{
  "num_key_value_heads": 5,
  "norm": "rmsnorm",
  "norm_place": "pre",
  "qk_norm": false,
  "max_grad_norm": 2.0,
  "warmup_steps": 200,
  "decay_shape": "linear",
  "dataset": "wikipedia_en"
}
Each number is 128 + 24 x the weight over its row's rms, rounded and kept within 0 to 255. Layers, rows and columns count from 0. Numbers have three digits each. The size before them is the row's rms in percent of the matrix's.

# layer 6 attention key, 320x320, rms 0.0836, rows 62-84, columns 0-79
117:114130111096157152164146114140151114107142129118101138138104117136077092153144118138075144108120084137100117080141123155099158126116103155160143100155127155133086158122118116111133154117135119091114123149144153129128140118123100113135164126
116:075109125105147124134121148115116136138135131115123092108096169175070138129146165090126118097122115146122117129084135154151124127175149125114088111120108083167146092112170132120173111141143149106148174152106096120136139116123108118100133131
070:132101117142124151116152157152101153092140108101125122104098166128122118125082114161117102169150114196135139103099091113129139136145162133103130157147142126125135140141090111094080115153110143144120142139126211122132139139094164116140135093
068:153100140107132152088098111136144153125125070121118133128155103150138188114090149168099075169122101148098145105126132123148151115093124119120111135167088132159120132140108102097091116114125136128112171129107079133148127138108150113142178155
074:125114172120102114106098127117111125138132117140178138099123072122140121131096181127135127105119080133117117144126133121093118149128140152081105157074138088167096128098166168100131112132170093062141138105137081120111141111141121145115101110
074:100118145105111123140173155120104155111155144097128115089162126129132184154147147153156119132122108159119108125150148127123081127149113127078135134112144122119184160155110145114110138117114150115171099148116090084125163154102141122116118095
077:141170142160157124109145172139098172131123101120155151161105125083158094136110164129153141144113092156141128156133078073085165109065129178124122153161168151134153126089144104119083109123145139120128155150126136147117120110121131147154107107
087:114116131166095133101111111111140136128134090065150135137091105161143109141133109126125144142147108101144157164143148107129143156116114124157143138148171134092085161151160106152135126106154115079101145094113101076135078126134130165124134136
087:143125104104139112109124083134091145100186168123140179120132133092102171148162123094152117122130144131111091136144110137146129145093123123161099113129112127119113108115099096162164107096142106121136109132095157152093164112190156113164187124
087:100134146119117188117099107091113090189112147085125082122094118149123174114109161136133139135152127100148099105139151124103153126149154144120179131149094119112150140112105161090122148176151127142129190112146102141122085163071102117136155111
089:103134135111138106146095123196157141133133149131153128104144097096123156113190167126120139132102155121132119136128105114143143121130137124125095077097111107131104154133100154167140109130112130099134168158092148147126138129146130139144146107
092:144164070100110118138143110133179113125117078159134139107130122170102089132120151128128110134104137125125123099140123100155122093089117156133097125137132190173142136106073122146135161122088168132128118144138116143168103143146103104122100142
088:095099120111157102116095116140132136124148107114114161185143122145093101142108087136142176141113098137151119120131123103121113101112142130118120092153152149166131143105119110136139155120138160143099123170134148148166119124132105112137109161
097:164124127139133134138085096139165118153145145118126128143151136126136128106135171095110140151123107159149129106120169101078146114123116154137139161115111151148127132112076160108121139088147128148132161108119129149168145110128176143136137144
096:109094115134072154113115118144122119146155166126076152150143104115103119103149099099111152128126093098124147153129142160154114117107119117093117115165139151115131108140149145129122165192102144103101095101125144118165113145125131147117093153
097:145118066107144091133145101125126130078130127135126150098120115129076119138152125169127158132115138125141124117144109097117132136169174124193158161133116127153118116109131123122170135067117108139106127147149143157118125110131118129121127149
098:131180166121098153102145144102114089098100086136164130133120083139119106150085115115147103139125163134095118150158151143130140134135112119133121143123110155134102109156142136079128139127149136106095150128136143145125148114136159123105103152
102:119130138129139125130082112124126151101093167119097123092108146129117119114123118163142093116090145178148122136109111126101140145120124142132151137119169103152107137121134145098136109131103136126107127115110159125131131144150148132125175113
108:147100081092153126126130090114103149098119110140120104086107095101128096093099152168078172161130125088142116128134136118148143129151103171130099137126115102129128132111148148160098118109150093103118064117115178168137143129093100144111103139
112:145118149103124124127168144175095108122141155126139189117157100133139138137141123145185110126142163152108158111105104196138148123108171105151110139174168122128113146193139134136106124134151158124122075155086141168113130116118159137124099125
109:109134129105153081132088146077110140059176173155115131128110087105154126126178138113126136158132110143086139098119128135205093153150109135141149115110137073096084149133156128126095141121150096155083086163155128113088121138137140112132132130
110:137060149161170133143106098140144101142139146146112097051140113073102156136118109120139116125109100132067112131093143106154156128131107118136173157101154133169117138130166091078122125113135102137113123118150104126143120129110116171127089130
109:149129133136152110131115106120128101126098133109093138101075099104094153161201155106092154164175087154102100117100127163125179125139122097106105132093145153113160143131150161120147120146135110131161097127114090108146097092152119127143126133
# layer 6 attention query, 320x320, rms 0.0812, rows 63-84, columns 0-79
116:112123084115105141151078141116155144095110110084161102153137124121124118152109109152158134140125133167115098147155149159152115144083108145118116143118117106126150093094121122116122120106155100073166169141134119131129145132153134158133096179
079:096119133111119133106065100090094103139120113180117111155116106133167161130102130151138103134128131150117178124160084121131136114149160114142099167136150109124117151154146130130140100181135146160134105127132164085162107144115122135089120114
079:131145138099131116122121147123095092127124124180106160158096139105175114143172137154155155106063110134179123114142088119171131096125116097111099134093138094115086166103137103118105152106117140126119135116142128135127106106164144106104108145
076:094169120123137106135118115121117130135153132132120112151125157176153119077122109137116188166145106167145127111178100088134147159107120125133098132116148115108113143159192124129133168145074146100151158123100151115155129100092082145106130122
077:120136138124092109127149132135114133132140140129183158148104124124101112107114082152110124142133122114101160142126122155122104115114103111140133153115112157125113105120108129108131128118123118203151091122145130100075138125145081087142116096
082:138136127130130128124147131120121114146099142132135131113122125147150114113119140099154160114139085094154125143108102094121130121114144131102114123121176068171148138106178131162109104150140161145128107113097124106172126093148090118116125150
084:105137101120155074150122142103114152157127102127143154113118094131167142076102107133147142147105086153175118159151100133150130118134093088167114141110100140108103112123109109097139133130140098106142174113130164171108107093129162117164078119
081:162117133111083148106104102113165115143133138147108181153142155110110104100126139170088145170093200096152167156121132147125105172124121170158139154125122125144136101121147157126132151138161161111147141116104132124112128097157106169089105114
086:105176115177125138109098138081090152092088122153137117096145125147171116093122132091132154128102121139116151071144094167108132139116116070159146118111185099167127121111139131119103123127145135116104113084118081119118130102157156147179130082
087:117132133116103092107111115164121147176151107120146157126199164149126134128117102097098100181131159118106117103125153166107143109114110157131156112149101180087109121136111123161145137124143131156122155129164125141137183125105120125162099101
096:135108156133138111162104107169099146071130099160156172151081159107073113172139096158121133153115171113098128114094128154147165138180183121124143110123125149110137107134175136125144147092161074120140091145104105153100130130156126113065120149
098:143112150091109168107126125135142130162128160146186094121125130144133139134097125167115134140131174074061131141101145123149155094137114106107160098149059109114164138130129162159156145149131136148141139136123150129138141157105105086071135125
103:127111129163147116158139135092119153119148137148119144141088112144110091134151142137124088086087090081134099127178108156155111104156102155142100093127098130130094131108083106088148139162134139080123171170111170137139144130084131117151128114
093:089100148116151117123108112087132141091160179125141080127118145102093124112121137149100123124154139125082123114148070125161139130157151132133153129114150119086115121101133147116139106123139106123115166118115106132162099124118137125125132118
097:125167105139095099112125120161127134140107123174113120101135117095095067129167133114113154139116115149136119090097052115104117139128130155160117122153122184098103105157108131103100116142129131133155119108137139152161114155120113105152131099
104:157134147137109110125137136116162133133122117126123141121124167132117150119115117138126124109168127061151127093118061113119114108170100144136155083110181146112129145121105129146131127122184090152100142118159128176105164118161162138116107134
103:119132141140114133137114095095138109160103126166095156077098154143125116134122128161126126112121106189155158125142134119135116132121165137152136181109145124152080106152164119121143117122136095110116145132101134097116114141158164113113116110
108:140108133085145186081112154118152147172150127136161093097136154161093118133098145120141138124115128096109093166161122158196106164119150132089130101141137096052116116175134138143115097134125140076148151164142144149121142091117112114157127127
106:170124134116150102114113150148165109118183133119110111160131136179105155126121115139119104163149138114132151126141085114108126082114118158097126133082117127128176124128170160151141125125125090174131135099128150143144152133129114126162126093
108:174123166103172119127107107137161134098149111130102161144094140097116128125155144092138115117086114122094114126098130144155160111102126082155093130072167114173123138153112163134153096115087120146136127128129134141125098120158102099114094066
111:158119181136136135116134082147184143144119138089100118160137095104117166110107125135158115125137142152148080126150124160090135106113139127146080182142148139130127114128158121116102130122130134134112122134171140104112107178113159158145175104
110:145095138138121139133170166110118150135127149107103121135166093151111075144101110105160098141154101107130153115131146096118131177182086138160111181098119120105144128124134137142109107115099167153133102162118169123085142131075090095131119112
# layer 6 attention value, 320x320, rms 0.0973, rows 0-63, columns 0-79
121:151119126170142169131110093133126118201093124135137120165148178138122129140130129140132121135116147083122145124139138115117106114137192150125149130126166138108071147095144143103115092155159114140107107149113169154125098112133170101127146164
112:144160140140090086131192107121176135116134103094171105160156125127110132105119109152135118163097146108081113134175159146121114158118130131114141120136129171142121162121130174089137118086114126128131172124127149104142108090094113129106112123
101:138170144073125168121100141107127151145131135124129156133090136136078100124080134103144118146130170156159107128140157111124128133086108118144091099096122144113138122149178114165114146108115102148094143105144104145122116157061141108109117155
112:185131113121092173132146142103170138148149105145137130105163137130137071132105146122070098134124105123090155101114161108115103082117116077131119149128099070148132172110125201141149148169109164089108109102146098124127131122116151171091135154
104:092140156177107090120130132128134147138141111102110157143124118160132115107155096166123099110143078153142097160106124158084124104127114125159109111129099143138163106110162130161185178158126141117100156099117138137107133141174143129138135125
109:116129146085145172143107157086109111146142109126122131143137133130156173141132112090092149135106156155084132102149135082102134124110144136129177138180148105119125106152115102115081110111102087164118115150180107170088148130108126130094122100
100:162142146133087089150146159137125114149141122085122124142140109135111108095137132101174167149132077141094111142165112093174038113175120159129128180136121140155182123091085127102131136129138121148152168091141132127113128089139125095094078153
109:090167130096143146140147146134103108145122104183131098142088113126100079106093107087145143135115178093125121140106113146126145084121117158145149144139108129131151161126136175153133161140128168139104157137137146128097140171143145140153129136
106:119100193109138102101118140107117136125154166155141129128117114133079130083129105170123127085129119090124134105118121143135158141138096139139074104150108096180205107106134110090079150128153150118102133114129125149146124167094149148121156128
112:126114106187131069156131142175084108093138158122128127068170144121131124135082117120113128074109145125099149118129162134138140106088138126151125117153114127117129114138123108144136136125153141152177117118115128083139101139122129102095103163
106:131143119143091140133147192116149130130127164156145117119121124133156089097114125129120143180094095132169137106114130138140130102117109109144145118127133107158142163121163150128145136160113116125098122129135159122089137096157096111127075087
112:129108124115110118146146160157162124168099123173115113175167150103142079135158120151134119124137127113142125122153128082131108164112149136138102154122136151115117095125118136150157159158159153092185102154141124144157143129109099105129138058
102:146096099095116109159142149157131102146126125134097125129097180120133179143159185146142129102110144132148088128097106147117141135111116110114145163135158112136111156140114100117135154167133136107156169116108151105117128142139072132128149105
100:154140131144149164091161115152107167121103108121145148154109139133126122149125086102128155125127121135133149111142112127124162144135187111130102133170093151136163111118141135122096145100138169128154122120116126138143160076128139101086131105
108:122110125134152133122137151123137108126104127097131156123142122116131153086110129082111149119114091124147119137121103150148154171108097138144099127151123111142178141170108100088102151165131157137133193111121130119116119106060159147124151157
106:111159115083157154131128119100134079118135144178103153108166111153134093106116121102082150133100106129113105112087156136079080161167127127165108126146115103110142158108141148129134149120122132101102142130153135118167117119139170121124128110
100:136150182153131133138136111163112174071083093129127079182127115147154169133142117127136174136093113135104104117095107124150149122135123119185099130109121175155118101120163107140107112138138117152153108134105097146135157104146108108164114158
106:130168083132140157161118105116115165109118121078140125178128100146106108152156143135155158115119115146108143133084117175141136156121131095081136133120140088127128130132101111084153159115091101102146096126169118150109136127148206130094110186
110:108125140121117128162113137128160156132115116114171088123107139133123158147110127165165108140167148157139136167125148155120095155127140104147121121122083122138131101048111143121108133163131143116129106105091105141144113111140119141153072117
114:121157145125106174150152100149123116142146144143175147110109113134120177101097080161112144109111149084131109184136106121104131099102076122098115100104121124139143156165119107085102154100132123169139143128152143133147137140174092191110162159
101:077148099127121119084179113147118099146147086104143118146165146103093144086132129112125156155172101114181111125123121122130126081135154151156123102131162120115150099110118134121138111099146146171156137130111122094091149069092177113161188125
110:097137103120155167099167084114165160119107128187106126143114137163135167138154136118149124095132125142135095149094096133118104140139129136120145134122132143109144107167105119122124112105107118160119075125158138170127127131140149193119133093
110:113097118173121137164113127151115159148146103143137140111146097104101109099175103134147121148112107118139102106134103142116178155110123110087109103117090139152125109140129146128134164126163129125147147147125138124108130114103143133100166179
104:120110122133091137107106139117111106123175171132086193142145101164090161101115124160136113125130169120097136124139160134143150156179123153153111161126141141145107081122108142161147106117090091111117125135137151084141142080094103120164114165
109:119083109106108131196080136136145145141159127149140135155167100092125103141132105158062085160120127170140142157145106155091086179134133162095146072128135113158117152115124168130162134114101127147110153107138156144149131135136142116133131143
108:135140144160151156115142101174117100087077148162108139130078137090094148112142136119111095123114127104151110122127169141133102130158170123107150147145142186116152113160169135118115146092133171136123150140089077123139176151142105142151122100
109:132138127133141145115152136097179187157133127169116154105132124172117120144106162124132124138094105093092117127119144104146158142133121154145080104141132105137165144184134107109147133122100141126157132149079131124108121126114158127126167132
100:123153120133177096163139123112162113102089084161150113123105130077149094126118152119139112124143088140127151115116099149109103157094160141144119146107098129101124110202121137113102134104066141177125073118133145104114138112129135136129143159
114:135134096081109112125157054094137086146139117144129110112097168132140180140090166138128131137089128122158129109139087091116208069095084102111124125138095114127161169116142142127155157123122176115129143107099137121103143163191097137148121145
104:168141126174153115140141096123102092103119118123113131157114171114139163114132101164124133154122155145129143112162122109120116149128120134142103091137143147118133135103168139145120122152144080126152122151143141118138190112146140094172156147
103:148085136070137143133132112107106158112075125131127142123137168137100120138118144070133159095084137132098135114182132166122113129105143115156132160146111168134115124123145129127108087108158103125086162138108100133137096148146049129092094130
108:166121116136132129134123117122134130136119118113063105118151094102171072121138132186204126131140134144129097100124132120142162129094119121131111086141149148144135189137125105089170113114139131143157153153106104169099100133142143111140107115
105:136148116091112122136118115081150162152128123124105153085161193101133154135154129090100114127142121091162151153119141173108116155075114137105144121129171141122122134143141123136129151125101117116058137120128124114077097138143117091140125142
107:101122133116124166144108125099141099065115115110160139144124106099113114172118128113090058132083096098117159114104102155126118093108120137110111142095111149127178130133148143116111094094138135094107163125135164103120126102059108144122114092
111:100175107110169153099128092177102137155100146119118103106136114134156145132132126120162150129102133162155108061138115147109134099156138167123121113142112125094178124071143186140160129141146119157103119150094142156129094131117127137098134115
099:162095151143152170125129147098119125095126120088159101200091111134124127179158121129123139168163130074136183132161169144101124137176148089160130119080153137132093182124116113125127126106102153159152142127092091147131144146108149142101127107
109:116115106132139127132093130129131109108159109119157113118142129175123123140131144111120096074119125106124104099108150132168090123098119108118096108158152097101148076124133151116122114127121067157122116146110092101148127180157141140090136117
107:159119103113145116100130121119074094106144095087166087096122120151108083160123145117120114133155111130125119153123136124100110127115104150151118142129154090142116147123182128137148125125144138136111170178154099101191169099156132133142119138
109:112149133121117132129134157129186116144119129107106131158109103122074130145122140156137113124095132128137097115121136124143138140137165094129136161128144151151113086122143092079132148142172122106168149132122139132120160132158137085098126158
116:091150128104107120127138121067140149103089131183079132080157130124124142128160152115119096152105100061168119180138166126135115113114139076112142142111122124123119161161135124148145143125152105137117138135190086131115157157099100147132105139
107:160119102106146119158108158079115122107065127138110142071147150082154141138145096144105105119123165106095166105148125110182112045139190122141137136128172140149107141163171154128135133088149141113133122112161150136100127162147123141115077142
112:116120132096177147138160143131150125130109174107125121115067103155156186111148143143144098125120135158150096092104146096134135083082123117100156130135125087145090088144124181106125158137166142138120128118135134140152129125133147106111113082
109:134135103171172083148145108118155123109126148099180131124131125117158145113070106123093167145114137129165090059157126120110126144097113175125123162097138142088126119110122136102112150133126125103106130121137096135119127137124204171152171100
105:150100111078109131109126089136132117149159101124113112134150116127150165106116151142162125130144145117164122121162148097117126124124105142146118122115189111142109159149135115110111093126080117086127113105094123149128152106097119146163114174
113:113099177110110104142137136113099133152073113130147136176080114151147110135128107100136137121108149162144121144125151143161175108143155109115164134119142130145153124156096161168120077164116104116126116144116069104103118150118120162148121119
110:163178122134127112119110146101151150136090155110109151124119153187136116100100124128155128063097127134089134139131155163151170117134137118113111138113150136123142140119087159110085122136103121116092115127119123116091097130135131138125132125
112:183114141101148136106138147147165133130102166148108104130126160158105126149124101110129093162042084128128121119150113139123155119107098119107131151139164131104135146170112098128138136046105120148153144138115115144137139174145169093139148135
102:144132105087100100166148113116149125117091139111150146096114134147129125121141103159134137180159120170107127112123078113101169117119121107100108123086139115111101103106109154178109131128161130129148104151139119138135146136168160173178099106
108:068091155140093140152106099100183119111108175146151115160125103139096134146154085083113149115080134133176098147134139147118127121101184130118119110126160092120123135132135143162096130113134120103167158090137131117104143142160091136137117128
113:165147087154119125158122133155165102143103156156154126125115132110121141130110097161089158148154135165137091124173095074113148127126138079124138115139111121114157116159135119093162176149121099090144131111097143142146144144141139152114149159
108:166137107130120143144122104128123138111122104108083155142168168140162118129117101124119187112151129189149148156111153151162162122162170087139143130137101104134124139100149103136100103111123109100132113111152106197126130092123086098149098101
107:157105144149143147088129090131132123083071168163098110138134148149142193172131131120138153116150143136100097167128119130071156158094126146113084149166091145117139150163112156101126141139119115123109168155184105161124127123103135178136113126
108:107127104141186137088145124120163157141142146097142146106116121124131119160130122163089099159117107090125146136120134143135133124143115116119106139125175133145113099133131135112118072128102120131139145150142151123119103139114114131133084128
104:110122169118142130153104137117135115121122107112131117118098183126137131126123135128145125168116133096104084133190122126155095108122124179117148124106149069118098132126106179138079179113103157130149155114121147155093103145109112109137141100
108:115151105170089129174135130152122163180128138121144167103132119122129112136138158106101097146154137086137141157144114133093126124060139102117090141149110105126147135159086103095140079108134182106160143137111138117142104118133074119143161154
100:143154115147155130083095197136100153162116075149129114094149153117161136135121121154128128122113131140133181126132124093112132126116100159114123111163165117121131136130117163117183129120116130103086123141134146129157115102152156126112123127
110:146113100177096129136117106090085142166106150135126118151156106140145134154163107147079164096127133136174158111149130094123089123121150149149152138122115139164169119147142099136122168107115103099127111108122132147101129139146139136132202124
112:110097126146123112127106130116131084128145120096112140122129119127111140145112087175167114155150160128118121119156124095126120123092154114168113143115121153151157105133094109140129137110085106106121100096113137184154129118130094115119123118
111:131136100055051103124146150150087137135139080103143147119182123127134151144151148157150125123143102154146092149132112135147097145143127154151128076115105126118129161161124075116139128107133142142116136098165123098141139086147108157113167120
107:077123087146129122081133137124103152126133110129117196114126089141137100152150131137156136115086121138189148148086116166133151141123081123150111102157141114155155066123149139102174140133085126152134118107111138123148151153112098125133142131
111:116137111088139119102130100130100101125156118133124135113125138137140149133150114138116158120132132163156149145132144139095147144131188140136125120109123101163121118157140151090136156122160118153159142110152181119130110156134112141150135123
106:118100110114103160127116088142132103108094129112140120102116118110130129048109121126150122124088142106100121135121149137101121132114143063143123121137132113135126105131140113104092104136125160145150127148155125160107135135152152101107129104
103:166140157147110142137115138130137160086162126093159145143129142068121174127128088131150112175168110123157103136146109139132140065151114125149124142116159126090132153147108121128144149144116111090148142134090046124116164091091117166160098139
109:157134132106128124103088126150126082148117103116082128121131171109102141145107118117112119134116126184094130078126161162111098175131175135143148126146133108128115146146120130149103135095115109104128155088137140112150115152073089127141091174
# layer 6 attention output (transposed), 320x320, rms 0.0874, rows 0-63, columns 0-79
116:091137121145143094100093140123116140095175150157136079081124151155104114163132134127143125158177155136153143120130110193121123106087114140170125145152152133117141118148134121130109103136105140158115149099143084143116096144163171110101091112
107:104117101111126086121138137140140080130172140134100147115072095147135133121134139123165145141136118116123124118179165129125106136134104135129136102119109101140149091089126105120143159134159141128097199155146141110115106061068125125169140171
101:166083078109115129120132109113096146102099097163107146156134137148090114118114164109146133103131123116146106137065093150149157138153099101134170142137136095121170112114110129134060154144158112161114119108117139131140117160122109121116114146
106:130065091127156148131119166111127142131135127162128072094114114112117112117079128119142134150141147141096121119148141125118103131112096079106100132166136107126157132123156127096091099135094102123103118102137123131115125160149141109133117128
101:163119161183156132161107169124133120112136111150108088145120150117103123147135133114155073112084179147127098170139136155154117146138090118159094109161114099167106120114108125165139116111127100156111094121151169158090115146163100114135110106
105:134140138124139101128104127130121170108156149103124174146154108134102126163099133103147163117139107115131115082097103081145114134110095133065109108132131141126127120152133150141153147156132091105150142118189129123154155170126157174113175135
102:133141108106085079114129125128159095183114109102141080066137134113087114108126145126104135149112129141156109136152128103166096101150139129128080140143110110095170129128149146112149144131103147110113168099132154119111143117074114135102107099
105:145116102145085160138150108084143166121125137116158102138082159122136141082123127100116153054155122132126099152126168108112121118115103142145132164162138166151130128151078109102170147129142141132090115125106128127160119186096101142122120138
103:176103109179131116140164110144116141120140123123123113151147083110155166102110142133139109138157105142127158112135123111133173077165122123147116135114162137102131132066126107110153141138197137141098153158107156141116114149114088124151112117
108:111078131156137127111095127116109124095129129149141154092101109124157138124142114122091113085185107128127137128179152130179139174117153130124138110161121070130113182118158154129105132150134116123117107117102141122103153129152105134117174104
101:120147159119123087137114112161111154083126140150110110164145127102148105165155164121142153129126129109118104126116153106099135160120142144133144150110140141186181161142152141111091098138137127133107180092141111129164113120115132142105167108
110:117167112132149158112127170205100154134114148121132093139133127122164101156174113122134141111135082112132150130112123112096100116173123172104095104096116094149127121118150153137083122168093127133172113106129108163118104079105155147098114162
100:147146131122139130106131115141105103132091110148115069123111143089148138096148125132118156090139134120182158088096131125124113172147159139157104138113096127173148122135100152145147125112124186157118152127108135132096174127152158122102138092
098:102097135096125164103181129074143156082114142110119102119140166124105095159088122101151134120147136150106125133128136157123135146113123116105098152128160123149102111142144129120157140134135130120099110109065106176090108051117110127107128091
102:113132172139103105136132104155129109117128114094094129163134151130139144109098140140098115161137129156126102096108113121144149129072127119145160144110106128131127157119148127129098108135166143156128165139110143138095164105098114125098129133
108:160131113162106117121154161171137147117084172177140138103087114113142120151094117113080148133103159108110143138134102088180114146133113181154132127129103115098107117085107125140100142156091144148162089136097116146134144137112118145127119161
100:132128111117101120121160114141151130131154148149129104125158161134112130125182131161135133149152142130095121124087164145124133131128155100204129116127126130118074133132170080162136139112161130141147139093097091113122124127122053117139138157
107:096138140097111143138135126142118148148144141157108060090152125109141119103156089156130148121137074144132155129086112118151114141099118119134108104156149094118133074114139122102113128173152167117140079155155171133135165113126121057119189158
109:106147107133136124121118098155134114147111115132118114084119175128136126136154117084133129132108159135147122134120155123091123136115121097173104088131133094185138152122104149103105126127129149134141115171122141128123133135129104101132117151
109:128119129115138128133120111125113148142119107123148127104149097171143162177103124138107131154145142142130091156116109106145119091138091086102100154144131139149153136139121085174158110142141117172121142164108143159112151190169133099123141149
099:094105103131128150113153113122112132133117134084132084160144109124110184094087140085155130133157120152137134127131165153137145110136143141147105137150160133088153117089162126144139162109128129136129181133128116142092164122122142098135146146
104:144136125091160134113129116110113145138125164136121163137145154137132127123181160107116134135085103136136143105130116120187131154103131148126132154115126121085111122125109114106121100110123105111178112148093118117117132129098156114124107116
110:134103116106114112161150116134135135151134103131130105116167094122163159146114114133121147088159107128130138088123144136132139118113118158091144117175114133151157130104109147062134116122152149151132109111106106131133160079120159121124164171
103:130105164103124128122109097145086120131148100209147106099142111127137171109117126093155136144098122092125131155164153125140164112147135142145129173125114090082129141117137132150144112124107150129127114099158160145111155136121141131111161110
106:125123122143098087136134152096127124130154092163124143156128088107157127146132132124149147171136157129181161147158125108139129151096136116113119133155129149122141141114119143121134119085091157132095081141159116124147128147111115144113121168
103:099128124134129132120141134123103135128134177156124193136132151139093100126128147144159122154139104136174122136122173096120132098121107161140103128132156150160099154090117102163128143077120129160153097131132140125138118141102148174171133097
110:149112127155117117094190141136133161110134133141082105207119107169154158114127136176138115168120134128138159166166133154094127116139101138130106136138083118111124134107127156150126134128145144118122132105111099174141172133141096103144110149
105:126113126151128123130155133131135151126153144147089180146102185172152119103110116115122147080071148121106133126132144173164132123125152119093167139122127143146135102097099090126141130102130124126137162147118123146123109128097157134114115150
109:139119174133136127117098096125100100100116151123129140136144089110151118119126164119094118128154212149149113140090105134108149093075141156122151146134114142162138129125107107156183132142131145119117144100120143122120119114142151127121136115
104:142119161137160086188154140112130174105102132142131109109136156137153144146113080142108141121129116146141122121139104127096122120120131108163140134142178127136092129150140115102128079163117080202093150090094111103140116140155140122135096133
102:117146114118121136147123131123117153109145083116154132084123183094148104144166112068115101182131111139139178110143181134127086136081145098128173123096139157085130124138102072122108129121116150135151138119120090118135119138142083099162150160
105:167181136154112150119121144123125122137108120165127158126156179104121116123149088133142156151108143151128081150072170149150120132146106101163132155152093150150136117127107132122104129143142143174147103103141137139107109118159128102138137090
100:144144166124132069106137107183119191137139110119158180145123096121129123128127134141157134142099108137129158180087141167183104074114099120148154122132122113131134143167119109144123102086127135145133198105147089104095108116166157122111130157
106:119096170166110096144152155128113101110116165131134148150125119119127141173105137123145107110118147123154164100101111122130139088137110090122094123131093124145120134119105137118157099133121125127135160123096106123151108096133160153187143124
110:154132109165086148123074131109109133132173151158114143144165144118106126111133136117104127144120156159105101124157121131113141095084184144108152123138078174073096119117101139133107126116159142116143132089139121106174138127164086158141155139
098:121118146133181122107112171152149131083109105123138162104142122169143133122151120123087091112121137136090137113163137099111177108138137128131131117101160139124111126109137083147114111121190131142159135131150134103136145138118135116180172105
107:139129129097149124124155146092101141128129164135131169138152125107141138132148118130079121128126140146124137143104125089121065128104096145048106072145140114104117117143126131164141128120116082090093143163139155140131147103117126148136060131
105:101100126130143101151087119146125163139152135151152150053111122129110125154118120140167116107141131115081110146163137119121196102157187130121117138143083119124103147121143165152129163122071107112105133170121119102144135129126154089116114116
111:121140150146124135113181145153146117142127109138131137104148149129134162110162124121102145146171144137122136140125116096153072173129143105133090140161149101120121093155146100161105140111122127152154180110114103159147120119154144090145131135
108:193146139127141164107127168094146145088131100160113133119139104098109140082126141149154158131105122144137137112146158156121105143149109089155122161109099146160098145153125083131112161131122160142129139116177075113111118157119172105138120165
105:150124113134137129157159157137120143109139133139111148143071112095079093140149132132083123128119113120132109154149112135134128098227147128107080113131120154131095113127124124111117135187128180149083115110186136115145113148155150107151130170
108:139145110113153140146141145084131121105141145104125131111110106121121138140133195083127141149107137115133107123099151118169128156140125157114169127126130106147118125080160156102148116092170142117132143118126110104099131171137120168121126147
109:143134094103102143165150121156119110087139158113160113121174127134109152120103139138148116142098112140128163098123131170128158137162122168131124129145130129158133081112149162154133125138111131101142115124113161140131145110129147123080138075
102:120144132121103110083167147124086114143142131152124104119131112101116099133116158111093126118146114084127145113153165158132145096158120109208099159143154165177104134112107089125143114125160174092178124156103183152140113111112182163166155115
106:132133136110116081096147100116124108118121142123147127133109118137139130162144147128101127149116152122090124099114107128160146106086152093144127108149145098132159131167132143122145145127143153117135107118115143100149156135124158143110173161
107:090147081138109121103131136115145125149135139120081143114102132088140095138126157142119151130100137106114108124100095086130123106122113103141176168075121115112111167095088127103081170120127132114125112103119125071126138174141085107123181115
114:163160108151152149189145135114116097098101117181155088089128107144123089102108142144110152165108122113150131144108108115138119160138149123152140110117149131131137139084154115157150139121130114140135120127096143123134118137130109122127139143
099:101099124116167106111155126138127098098120157104096120116091128099101136113149121128145131134107120122105161157138099112121142125131179105119154148119142151145104132157145127125125139138146079124167137140167173096128083101163159130125134158
105:146102099129119103162149167138121130077106149134148165158110091164144121111141118115137132139161130095122125149131152084163139116075104128111133121101103148098162161125152170136105146124132125123104167117134143115145129122088130123114096164
110:111135112121103133173119141109109131141125093117150119116100123157097125124166142109101145109103137125115181103144164118118142130140131140095143130132123128093155111150059120140174131130159104085116096159123147140164114097112105169110141127
107:079131143111165155098144179121109142173109150100130134134133086116118123137127116144162113128147113127124129176150138150162100105109151153137143125100086148132095099149114138114147103119166095111149145172138126152152113140132092135131115118
108:124140145115141136082145108103121123139157118135135083126124174098115134162147154154166155125165111140117122152117146114109150158132122091137162158119119109179100141099152086101144140111142096095127149116108123155175180127108100146082122114
104:092143106161111141102100137119073142122145148144103108108156116162085156114105144161133174158121142138122145163175143113150126120167114116112161159108128123132119155173145166144113068092134111133171110108122180108136122118104145115150136118
103:167116142114087106144081109145159072131167127103148137147131106131156110136133153113164135151137150143137130116140119127090065094177159119122136142114135159098128143163092115100138161169168138136110145108150084135092125161136132134137115149
105:125102143098140159139132104135134157105096108138132150102144126169091121179120138148108098110107176148143170123091124142130171097096128131126094127157127127139140135111114149097121139151125113100143156120118134154134130109156122158127161162
097:159133110106151161121181127123103144132132093116121177134112142161111132095087152129168113121120114153127140100130112107113105083144144141130134146126138120191100112115181163085078130127118114127164133082142121123143115139157109103095129104
110:098105119153118146154129187109130145112085103140152142124111150135098080130151091130094132164118132148071139111115155121128152122136088125142130095089146106161132103128114151150150126110123121118156136086116163122089088131132117115104139098
107:082107122134113108161132139098089111089119164104151131121127131101099152132134091108137111133144128130093130155154137138125127191151096120175122094117139106136150117165162114111133121103108133110141130114114145167136101131107139136153128112
106:135145124129094162118128142132109097165142153126165165110150100094175122145114118096160116143106118161131148147124114113182131160151085135133162130136099136138193107130102142122139129144108124142131156113122113215089132145131147132159130136
105:157109138138115141115097124143082099112131117155147121157100148110200117133107088139119167164109145176100125142132142123146146143122138124127110128136138127118146126116167157164166164137150087097133148138146142148120130080135145114157132143
110:119104101120160109128141126121108121181095145122157118171120168146158137154131124133091156123098130167164121129118110159140127140117152134116175159129137158153155098154140138106110188129121119138110175126121208140144097111130136107095172078
104:142113124131116123130123134144142156123167135143122085134094106152157160109123094131157126116148119103121106139105133164128133183097140121105118121158100123081137141126107124154117140151128096145159174125118169093138146159150148133131163154
101:123147140142149130153074123141121119102152129091161132092098144060141132115121115116153157103109111125093137168116158138153133088149123139146105140128131105136141085173144144181148134119100128098160142127119108126138200118106110119118175173
104:128126106111129124123114180127092103132088135099159150091112139096099122130157146072157117126118117146147134136110144122123095164142154104118104132106125134129133132118137137116095118116153132121141123137126109132121128139112136085111117131